config.yaml
qk_norm: false
bias: "none"
parallel_block: false
extras: ["capped logits"]
init: "orth"
init_std_qkv: 0.045
lr_mult_down: 1.5
lr_head: 0.00576
grad_clip: 1.0
steps: 9855
dataset: "wikipedia_en"
Each number is 500 + 40 x the weight over its row's rms, rounded and kept within 0 to 999. Layers, rows and columns count from 0. Numbers have three digits each. The size before them is the row's rms in percent of the matrix's.

# gate: layer 2 MLP gate, 448x128, rms 0.115, rows 45-75, columns 64-127
# up: layer 2 MLP up, 448x128, rms 0.117, rows 45-75, columns 64-127
# down: layer 2 MLP down (transposed), 448x128, rms 0.0865, rows 45-75, columns 64-127
gate45 139:475471466506501523489546511480544470403539472473534475436473436399483567558490458455511511526467527492429562503527512485565563541462553520507511505549460482539514524494602490423520500523461367
up45 125:453463494526524514544499525462504543567496502473562431518513526518481503492540476521441441523511471450462546494556537476535491450508470558480523472482537542533463532527503578443445502536405480
down45 130:483517507466534523525490503498466455419517532494457587403482430459488550568479532444557478492500553494510549504464458532537544561465569576524492468548453488529567479538592471419505434524520369
gate46 125:494492479581586496585493494486550528368496527518543490438580521518542509526480498554508483560560508507519532496465457446497486514463526559479506457469578462474524509489471535524522467569476481
up46 098:474498523447436523462481522531468451604477451469490490523434505495420483483499483401494538440436481479456523457503563520527527492551420467509522540550447534517449464493550524475484488487521523
down46 124:529524442509551448567557481544520516480510408522525425524400488544470508519500505446488427560488496538480467446519527582494489483464448544437536437508447476516526506581502524450488551539514490
gate47 101:550526548527462526423444500547527494507469534535536436472553488559453521457444449496471524509479450562502563558479467564449488479495479515505520464536484557437507508524538473536530496517484399
up47 096:534471499388484473523497528511525467506515534537494487482474475538460493411494419526528468533511461532568481444441524583521426508414549496553459513492472539534450474481543465432473499527438512
down47 098:482474471589495463541540561534497547514494565512479375539531535567516503498509485489500520559536508599443573505444459558453557459582450472504565510539501501471550502489494572562516463491532403
gate48 135:530554461549500604506487493458448510465525522518469535538450464552549477488474546495511475528485515499447503496430520502431491514442458446517592484544518514460558525495454504492399472507514420
up48 111:469433482505538507533535506465557564517466508595512473547495508400498503520452462475450516534432495499557493491522505560507529542556543576498492505432443517523527508491538480497555497479510507
down48 123:501571507501505548480465563464432503448540517484521563533487507501529466552471547511439491518474474483471487525463562481458505473450452523504551478568504506462550530528455499505406475482493448
gate49 135:457488461467524499520571522532430519471494444471454481566504570437548483506515589472488548499491497510479564488523465473489481533529520579472498405576454509534511511498484523481500445477532555
up49 125:481537509486513480428499512520472450533501432463486404526525417553521489470445509543581523578468502526535449528458462568544510489466533451463528456490578446514536524472525559542531501507531482
down49 140:535514525516467462559476493471533532503467552531523512451467476530470515489485411529482475458490536506574495520470449545542569491470495476597544547447547477432463495519530420530549517519477511
gate50 122:448565485498485447555528538449505508486518512498444479445534502523522439485511405515534497468458468486562546438506626501502536487432539507580487572530507549515473453457513484492508513474506475
up50 107:368523536528563491426547508487579507555511537435421481464575533556465462429520486456508462461470494536529483548536505465446472479457455442536397472452430543495541479525488530414479480438496512
down50 119:597479529517541513458469479534439441475521480526530522494457430514492532605481566542529524562510505482469491498523408415523475508542526533428604421500558519492496506556525476510503523532492547
gate51 110:491485479438466467485528514517531523467458602519528460492521496548522528497517456461454458551540509505492520526453524478543510543521534532546577508458529537472471427522439495482441465503584525
up51 121:558504441447453493545393513536552478484425457553568493537500462490480484500518486470475498510454450489488571544471545560585503471463507515500555428553524477509566507486504529491451436573549455
down51 112:460454554479559413436570483526452517492502536471451488469531568507523532489525517474512487541572551485515438463483439482483507513520501406482494502434516523493506421537514496484504565431475463
gate52 092:519471467484527440546479480504455445529444522492471545540496467474487536465438429483547564488474553539447554472447527507590420530452533487513534484567457464460439486519480521484482453493552492
up52 095:548451470514471497539532498489499473508530530465564518496507494521538459489549616531530468452498555456536444518545445565448539484550453432487456447494501505481564457493475535458490505441460478
down52 092:467524465519501546490435591457522535460524573482465516574516508524509490524542471482462585494437514543479509452564487552479521524520557491524484541507514477549429475515543560533477532460548499
gate53 035:477474528474597527527465428555498456454498515489488500486452526467476521550477513515456525443484496495442519539543562467528481546563526607490520529559516458468500546472469516515467461472566569
up53 038:554500460495598469463530491461520467468444553486476566542468504527504498476522541467484525481448513447523555472563555531470502542536500505529517438466538493481523571466445454466446468493522493
down53 029:530478471442543517440588527453526524471520514496510459561474514444512552469526490479483504531466543438522533480520549508433456539526441485514579480473400461557467493515494458512447497493503453
gate54 076:496400576506488460490521430576552540524555543458516519542465487451542555527489441447438457508569457457451501557479529551454467543489558533583479531534491551437515444435467578558461496551564516
up54 082:503453567416467466540502515553514509460571597528470505460494561472451580507525479525416473468512517545553444433520462427457437495453508554549464493469472506476532420461466486511444482517503467
down54 074:494509512406475523528520494454500561557518500565541439419486487457503589444530557505489559446484448566524460547489464463427463510529429478472462472503478543564478507460515459512418488489534560
gate55 089:450467497426463527517496497514482480513521552495441542412566427484545499456538446541501499450502485441489488504525469439427489436506488454606439449505471436551539525468448494523499523491448485
up55 096:539502491516516513515543541524508456404527417527506545513482481557489533575478585506492521517524497451489494513471465485491559530536539485485515507487541538456501566550540547457493426502564482
down55 088:497559476488499487533484491479516545513465522456479418533460604515503517422529444534488494514503493574507515486467498521494430475422496499498482550454462488556557475477527453508487628440475545
gate56 094:468519490477478430478465475645482412557533459500540496499548445565488401482459502479536492502486543501526531487532504442513523510565572496511433542515490511501516437450514504574510489486499545
up56 120:501470530518494538482538549548433518511552495410461584463541490433429502463432560520412491532565561509495504473546520484476502476513506534489472536458450562505475480494497491484472496522468495
down56 099:498530507457525473467440492499574434436487516593556426537482479548570454541541415485565544500479475470503455517470457501519510536503555472539512491520521463508525494568465533539522508493510491
gate57 074:512520456569504502449525541467550616474438563497519487436546496538508574552481498493524511494435460533397530544491522454505499525523550502456554469536437507558448485519541539442458530539504495
up57 065:502543409495480477427449545509523595427491595483442527434514506561455483535452541455516522502491443533504457560471450495449501536449470468572522473545420536475460453514524514461462511484525530
down57 068:551465441522472523501569440530489471559480562519517544572442605573441449521545426510504429550483542546507437485453538553477413442505503505479415490527518509442612507468484518535514520451480508
gate58 091:498515515497581504462565506441442462521545472532435459515504509497536550505468500507461482499571520466441516486510573529578521464542461463507508426485487458459466448527446517460545548546550448
up58 090:493485499510529457495433508496479556425461512498567479409528521559428539553517531463430502557546492486555444465529512497426558504421524597466510530507484500489577461449439498467486447521424563
down58 088:503495563513578560504539504516465496491544444519442518524549463417470478446493508511458534451457506486565524524527472420576467488517500460499543460530577460480520483487534492499486548501511475
gate59 122:444575583453524481462534500450469410511492467493481521506498479513474526417399529435543484518462459455509496471508490473445521458451469571500513437533460424466493464526506460446616542544505515
up59 101:513431457551496523511479469566532541438502552501551481488491521454531417547589502539440568517488522543468494508476518563554506555561525440520466544492512572552486549459484553518414448462511508
down59 108:458544520487461462534526526495476409508506534500523476504508452520471526509465533447493472521482480486497448482542506494484478497458467605465504470530472423461497501534481498442604564564508502
gate60 105:512473461486572528428522465487468424507527563499487440509540489481520514425474489519477486540538538496540512466520510518550493504448496456481530458490568490557512460476522527549519593566439460
up60 140:507545480520528510469546466473519483489522566590458408459497568555502531558521473509496497458439481502501476525452534497513531534455482461431539483470570511529400493601533566513508500521454506
down60 116:516437501527495461563459559530464514501464460429531570529514487462507472466489502489546491504550581492467547461541447498468476519549548532544499518520481509497565494431457467495494553488555520
gate61 127:489476459460532454532474510459506461490448538441465433514532579471482444498543514528532466472530501459575474482479493449483549498428548527510500536476563476527523513442500511544521535461486474
up61 099:470436447505508463497475511444460445454412546421514443463533511454482454518566489486495508506560505446511457478500508468466531498521486453510497506474550483558547487505486548553559524463412489
down61 111:554528541523448514459531531488550554539557517515525500525472420520533512489451506566450543466497477522484521532539516492538489456609441419532476456485478513443489465500442471424517426473487471
gate62 104:519510503468570438532462452439525548461483509504476511519426459483466497461503502498555481465480513532489508397482502554578471542448505486595504512520487552502414504486513543548511454434454534
up62 084:451464500538511495471457483461562547463456503512461508485485474475431509464533523522524526448479545528495468375485509538537463499483487522544543494456458511548456512429472585536492486435471550
down62 104:477484502484559537489504590562472430523472475513553491441482474616461509548441580498474539486496542521507552456475470533496561397493503535452497467482580509457500536485526414434514559498546532
gate63 085:486515479544435469528538440484521459516463493506433519466490538485543467482486475548529547492522512511549516421531502528509460470472514438459570468399529493575467435444471521499533510557394562
up63 111:412501422487464459445459521477501494532611448539514493542455481483481537467472542449511490496477545488437508484496482506482420478498482529468491443564436450501512488476490456416591483520516476
down63 094:541501561512532498533550466450552519451458548482457476441533521552506471521459437579508482528542487497512489480535530535557549503485494450502448511404485499510458477541478598500422482537459566
gate64 121:532515482586466505489497452496475490510530387574481432511525466459552504438472501479520535508505457602476500503495437420529508483534480511488462477510518472504481517481479480440487445537502488
up64 116:559498491416545478477470493421450414455483464517467450490497547467591511488530493411544515474467416530520476481439456500418565474509473538549461484538516501461512481530491483520546420504505446
down64 121:479508509480509502509502468480520479539543575436538584487498606597465487503503501545472526456514520472506547538531547502552442528525516466515545541513605506494449523477448512523439535447542477
gate65 088:511556529486558539414437490536475515534509510521467518519488529514457483474491518561513484538457474516473538506459600420513488578553508420499527445424484512479481582443492555537491398459491503
up65 098:558569515467514495483548504549556519517555500577478481542543529465527500440495530513516549523480521626581583495447519409519522504524485586461430473502498509520539503452491396483511512441460523
down65 086:485489482476495540475438528488455503539487550485472487510456490521527461547476461516518501518504433464420483534467549549432483568488546436520537543492471441479456511495469549533472493495598501
gate66 090:511496560431477574510511513546527463483472440484506493441473442522488520582541500498555505488480553522532584479481563527530589452495529537474464507420436482482449517518485518567443454516487419
up66 086:524511537513489507535527484603492536500461491493476463496467474468472521547489527515596580508479484473474546467495570523522602535523582509541532471463456502479491506521523535596429480590460418
down66 101:541519552481508508454552476642532525508450519471569524474470463473498549541511537511496517524524494483535560551460558489515619449504552507489466413463498477434517459466560512584530463505489449
gate67 129:505571500450530509513532514530435552426481441555434542514455445490488543499509496501516542545348466544551500535486553511500479519494525446557609519494530487524513465577536554529509455524494512
up67 118:450410452441566539505516461476517482577509572515540472552447499444570498457548584496522460420583528495496559507505497549478509487533480540508427435554518455448474505513464532445451516554497497
down67 133:553477425508528496515540485490584566467526476583574498446479435533472491453465441464513471516417455537532566494529579529474472499495603488492499579479499521491543463561551510506483463523511556
gate68 095:452501491489553466525562416532567470488435531479500453539545511504452495447436517535481503560536551545462531515516575597511432499528494539550567555533452481506423524572536476517570438503497484
up68 090:555535463516511561477459520556480573565521478515459515518421495478490476579533512555514479410494456462590525541490406438543571549465473445506464496498526509491500508436495505493502539518472535
down68 102:555494430574476532496447547537454506511570561452487559534491492473467493484505460527504436425516450431561532479474455441546589533482512448541523532504554468525455492426466513546514557506424484
gate69 081:471518563546542513467490503502521518480475471538511525450545477468489508472479462411456515475526497508465436518388531500494536447463520439481433537514502491438509519498482451470452468560499581
up69 078:486543501517503519463426507503500506501493515547527524462493479457463504488501495483475516476510466496500444491428560497480506505437498459457491566483542484394527538518510455422495543543500509
down69 087:502465551506542505461401485559479434518488557478530526461525524453500467452514552455572487470569497482478465464431535481478543527471517517503481530497505455426486532484474488505472495476506550
gate70 108:465522493532514488417499488549481542517521547540477519519511501483461563489486565477541493476515501618537486434485503540540498490485529566503487537470523554546454504526436431478594539517401500
up70 087:450463500568523482417535475545474463506497551563464481530490482483433536504482504488519498523504559584554498449464492508488480507485572563510496542458522549513499515520403425475563541552435478
down70 102:494469540499476447478503426472512496512507507466517523417504540579574521506389477485528488518443497506445571531504493481420507510504483409542503474489498398504521427505475496531445456531539480
gate71 096:507548486425558534458529423578492536446470520531505491482552494521470568535462465419492503567574588495500497537510490515522480470516500618461458455432448521413473570468455535502472519468509477
up71 099:519503547498451501490506589504529438549502470526503453473552488428533501507528508489469426477458459535509510514441530522523490485584552443478549478582540505539517509530501446460488561485503535
down71 099:490547531510530565509466521479562516515565454539452457488462436474600475522480542434500452422524512512516554515479471551514446460470586559470544478545532517582460589578514545520466531454478477
gate72 098:536469455474545502496512557519469421462455483517486501439486565533489516524574483451495506473564496452505453514494502441408489483544548460512589564473503502449494468545533519467569428519522438
up72 102:545494472483565513517445532450515445512480478431515553486566530524550532527538457463552497467547508446496492486525442517466489428529529491558525523531500486454518472504445480531480425591558544
down72 111:440514512512433547505519466525524598502512488510463458546481430444500486487423537554513530586469445559547518530480508506565481584458479521463469458465544505539469549489505454479526583459453460
gate73 098:486483548525474539578488494508537482545420492512440454427437545493570532567481498518513438494561500515468560480494457488554462465540548504517475556486456462566445524583486505513467497437466538
up73 098:552471511543480511491541523545485504491494563509449433473518506511561521493529449440524404477553496541548478497559505557543453444496507508534491490507418516511475485557521481493498541438440511
down73 094:474545544492509516421545511502467493463515506522526536585509433483405523502497517574441591495457527513479431463495475549475468489481513458492537494474498499475581503506480545508510515543535512
gate74 104:543516519568500520583512449425560560508501554518519513548514454522525447488439518535534493619538544523478492492472512547508468455520510465473545541421477538450411496536507511466432471471513443
up74 088:456544581547522486571487469441541544535495540481524531561514502502495436458431486525523465605534586496478517483464469536497506459568505471509513524456547547454464478482514527494451418482556430
down74 105:473584567470449458427432483458497464531460473524507493537490429441440524540467478532500510525549558412503479477473498525504436531520525447518479519489482504462604435478578543483462441510448571
gate75 106:491430467562500515601467485467528538471528533542537457484480531500423491519557434470382498534480510504471420484487486476444510494558527496478540476480468556492516530493541601501479520473454488
up75 110:505568532495517498407503541438515440522461466517508541428484435508527528541458563471562517506466487511581480529565502499559514432442507501472427578514539485485528486488498472461435450531490528
down75 100:548437532523447502600459465494491509471482517500516479559460525504447487515525452515381539474528498517527423488434520483473555504540552543477556457529518481460520546467493590498546506491489487